python train.py --n_layer=19 --n_head=2 --head_dim=64 --tie_embeddings=true --optimizer="muon_variant" --weight_decay=0.095 --warmup_steps=200
Each number is 128 + 24 x the weight over its row's rms, rounded and kept within 0 to 255. Layers, rows and columns count from 0. Numbers have three digits each. The size before them is the row's rms in percent of the matrix's.

# layer 12 MLP down, 128x512, rms 0.0964, rows 64-106, columns 320-383
099:148153153164135158113111117120129146113142104166128127129123138098188113125125088119093113118133157104138141133107108108153113126081115131121109137144163148143085107138106126156136112125119117
093:080110164142127149113107101123160133094120131168094154132126141176164134117118137144097145119104126123116089129142070162168083131098112137126133136145149161187131124171149117108150141142103086
101:111098145099177092135169124153135107177144097121114128150107142147140119129151114115121144084140131085159113098092111152121106129143122104095096141170126118199187145073104089114109110101116097
094:143091126135105102095113121159126157151092115095130116175154099083156128095144103126103106086162115105142152154112149117098117103094168121140146143126111085224119101144142111146142092131139118
099:110117130122112109163165151153107134180138135108132183096132110089099117119098172146122145123065136151102113082130147106183165124128090140129180114117103126178113124114139082125141129154128146
122:126098118119129145121127145097117117081120125106153089129102118091135125162108116094109133123122169151145161154094137166156113130135145073168073100131093130073123126115147176140143112127136088
096:124156108096121157134164090143122161101101171132134151146114117132080132070142145128141137153139114202117092171089106109118119115100087093123154142089158174113133138104116119113147146160137148
102:139147133100124121121150167132132143114099082111128104092134112143135112187099125159112147127138172182102150113130119129172101139126134101137075087158120116119163177130137186121156148128069130
097:134081122161192158126151120118136105125123170145104097136146154134089119087151167146102146156113107140123129141143112123134151131125110108125101112082155095139144145143145124096125110097092147
096:141117121114087127106117146158092112200130130117098112123111114104074134148123119129142142183091190129126090125153125098141081148122109140132158109132124115098118144121121099111209101097155121
104:163172154090112106115123106127127076119144146096135144098150140157099121100121109116146164199132043184141127133135113115163165113160153144109180125073163105107121161139103119150105108136131113
094:074119131159088094119134126115142140123057128124125140183126142118184087160126106109138087078180128129154100166119126133110106148119178135156154176128124101142130119132144129097165117116169116
098:096107116152131085142140155181146147115113126127138087153116153088115159134127145106111150133120114124142117125156123180143106174141133113121101160155166140109108078116144167118096172147106142
105:138155137062148162148134148175133113127153146127096144131114106123128140101148128100147159106103134139138112130148092117144189142132150206065159114131161109179094131101135112109154118129083170
088:141171158111138120101129130163121126102169131139074119146161108142138161111134155067113102142120111131133127173131177124120132169120127150086166191118127105137122113095152090137119093130127094
097:133114174155159164135114142084128129166090118099137126114187126121126114146093141129113131123092144152134135112113154178121115151112111188143109130124113116118139133110132117113134121153117113
097:116126094123105100124150131079128129110152130114132158144136113144116094125145120139128122119152109122110120098118119153113122106107134149116116139130141116123105122135135090131090097123109119
098:156156095144138142102140137122120088137146150171114128151129144122169129126141147133152111076155144093134141099138097145096123133132140064141134159109127141153186107186132149129121106146133110
093:104099116125165056138106132094141109107166129117172129153129155128149135164102122096141094089137125091123138148104131135082075113146159112120142150147135072070117111146160093123152133202087103
108:086092114151150172107106113133122147159096146139116131162135141147126117152096162124128135136119075121097150121175087149141159171170149111130149119151141086137098117105130149161171099102093167
107:166084170144122117115097145152119122125105147073162082110133140135050147091129119113115124091152147157110146165119114105127159111076100099090130126095108102089138120122113150091168077110122164
096:147122156140149153144140131111141096147137158119163123103104158145134100136132151112158119109128105140143143104147112129140107149113104141104119136108129120142129090158165127113132103121120180
101:158091158159149098112128143145121139124149147112145147095080134133123109118147132114108126074133125187143136117132177133137118148116144128114138110164135166149090109119133114136147120068136085
102:077119130087127111142119180150095152149164055132135089091136141108106121131133093100116143132092142087142125159123138167114110122075157136106115125122144133099138129116105155150063107117148116
099:100136175102149148124135110121112138109124145114111132123115148106149152067138128071139128114149166134127127124128106147145158156139149131139138123098115114153076121134140132109114094124100133
097:103107154155131087119115115132110118134091204143085126121156169172153143147129168168149141182132112126153139132131131159168140131156133150150072140165121118101127159112108111099135140110114198
102:132159111162065121117167134146124149134161133084165144147093081135146132146126100099081180113131126115078131089130099111125126112212137127132156101127117149117123141172107103153115119111108102
097:150143118112106094138133121124094142133135137148147097160123125072117080123093119121116087121140103170142141134113137162130115157180108126162091092135130133114111086137139135151127088085107122
095:149103113159085117166113067135094150127173129153171125104129106104155132107102146131106118153119187174110116120145122131130077103142142119118129089140054092130119135132181123109155114097169119
109:106134135142113121147096158175175093109127140103095080097129111127115126083190086153101123137067107091116125140131111086100197093118134156134147136134147089163154129125150123137132121129084129
099:140147152102170096141140133128114110129137140119146147178107080116164113116102131170126134140163171094095121106168135100107123125181147090148108113141147101132134125133115093093104113124097101
099:102104127134102109120136179060101123131136105127130108099158121109123126101167146136126121126131128097110101176123127088145078122102108133128104132122160124126117130114131131110112130137106140
098:089123127128141142150143172128160151136061153124136082164134128129139111077132126113105131117104145173141131128193136153112134137098177105108127128120140114091133104102149123123179093140162108
104:119151155177162140147110100105139134147138111141108118167147141151171143083188142158136077134105100095093080106143142142110118135155157171113149128139132125114130114127122115142120170132111150
100:128185157107192144113151104108119122135124155090093127144128085144118148188152136153188118144110122083149100128156108144172118124101135161122166135119149115107142135094127118141136140127114094
095:143109140138138118104121114119145105136099113107161134123133167111107090140166083114127168148140106142124147118125153098095141139113134159129106151133121115141118143127062161134151121116163114
099:113110123127131124084132114121105158134089131136125155150136128164130090137109146189139118107139124147121127151120139123109151127181107116144148163109102119133126152139093122145126105137131116
097:135125109151119095115069138086139114166108152095158116079111177173132169090131106140094136168113133097127143175128094130133112105171136127121120099144138099142143120146154134160160114107114108
108:110144148168185113104134116120127070122093137089119180121132175133147087095146103136126085126126121100143116155118123146153109116127126140092148113129116108137127166147116091147160090130148146
097:161097117118177119126149095136146142186123119122117109096130188128076101136128130168131123124141096080106136181136083155114164132078131108086143161117133141157128159155154128113155103145126149
099:104119134109119129170134115099154124120084110077127133155142134097115139115074120089154123155143177143128150123163113162146121138084112119132140127104151126125093141121121172140121162101157114
103:067161145132139125098131132133111140147143117111119131179155126160138159101142157150086127096130125073137099127128134129125164111138101136129135147132145138112124149168168140146145141144106148
100:100135098138138120112098184134110102145121145118113105131144112107146115164122152099176126156137124143116148085103146114113130138123090137141120168087119115133121152124143142150161098138108146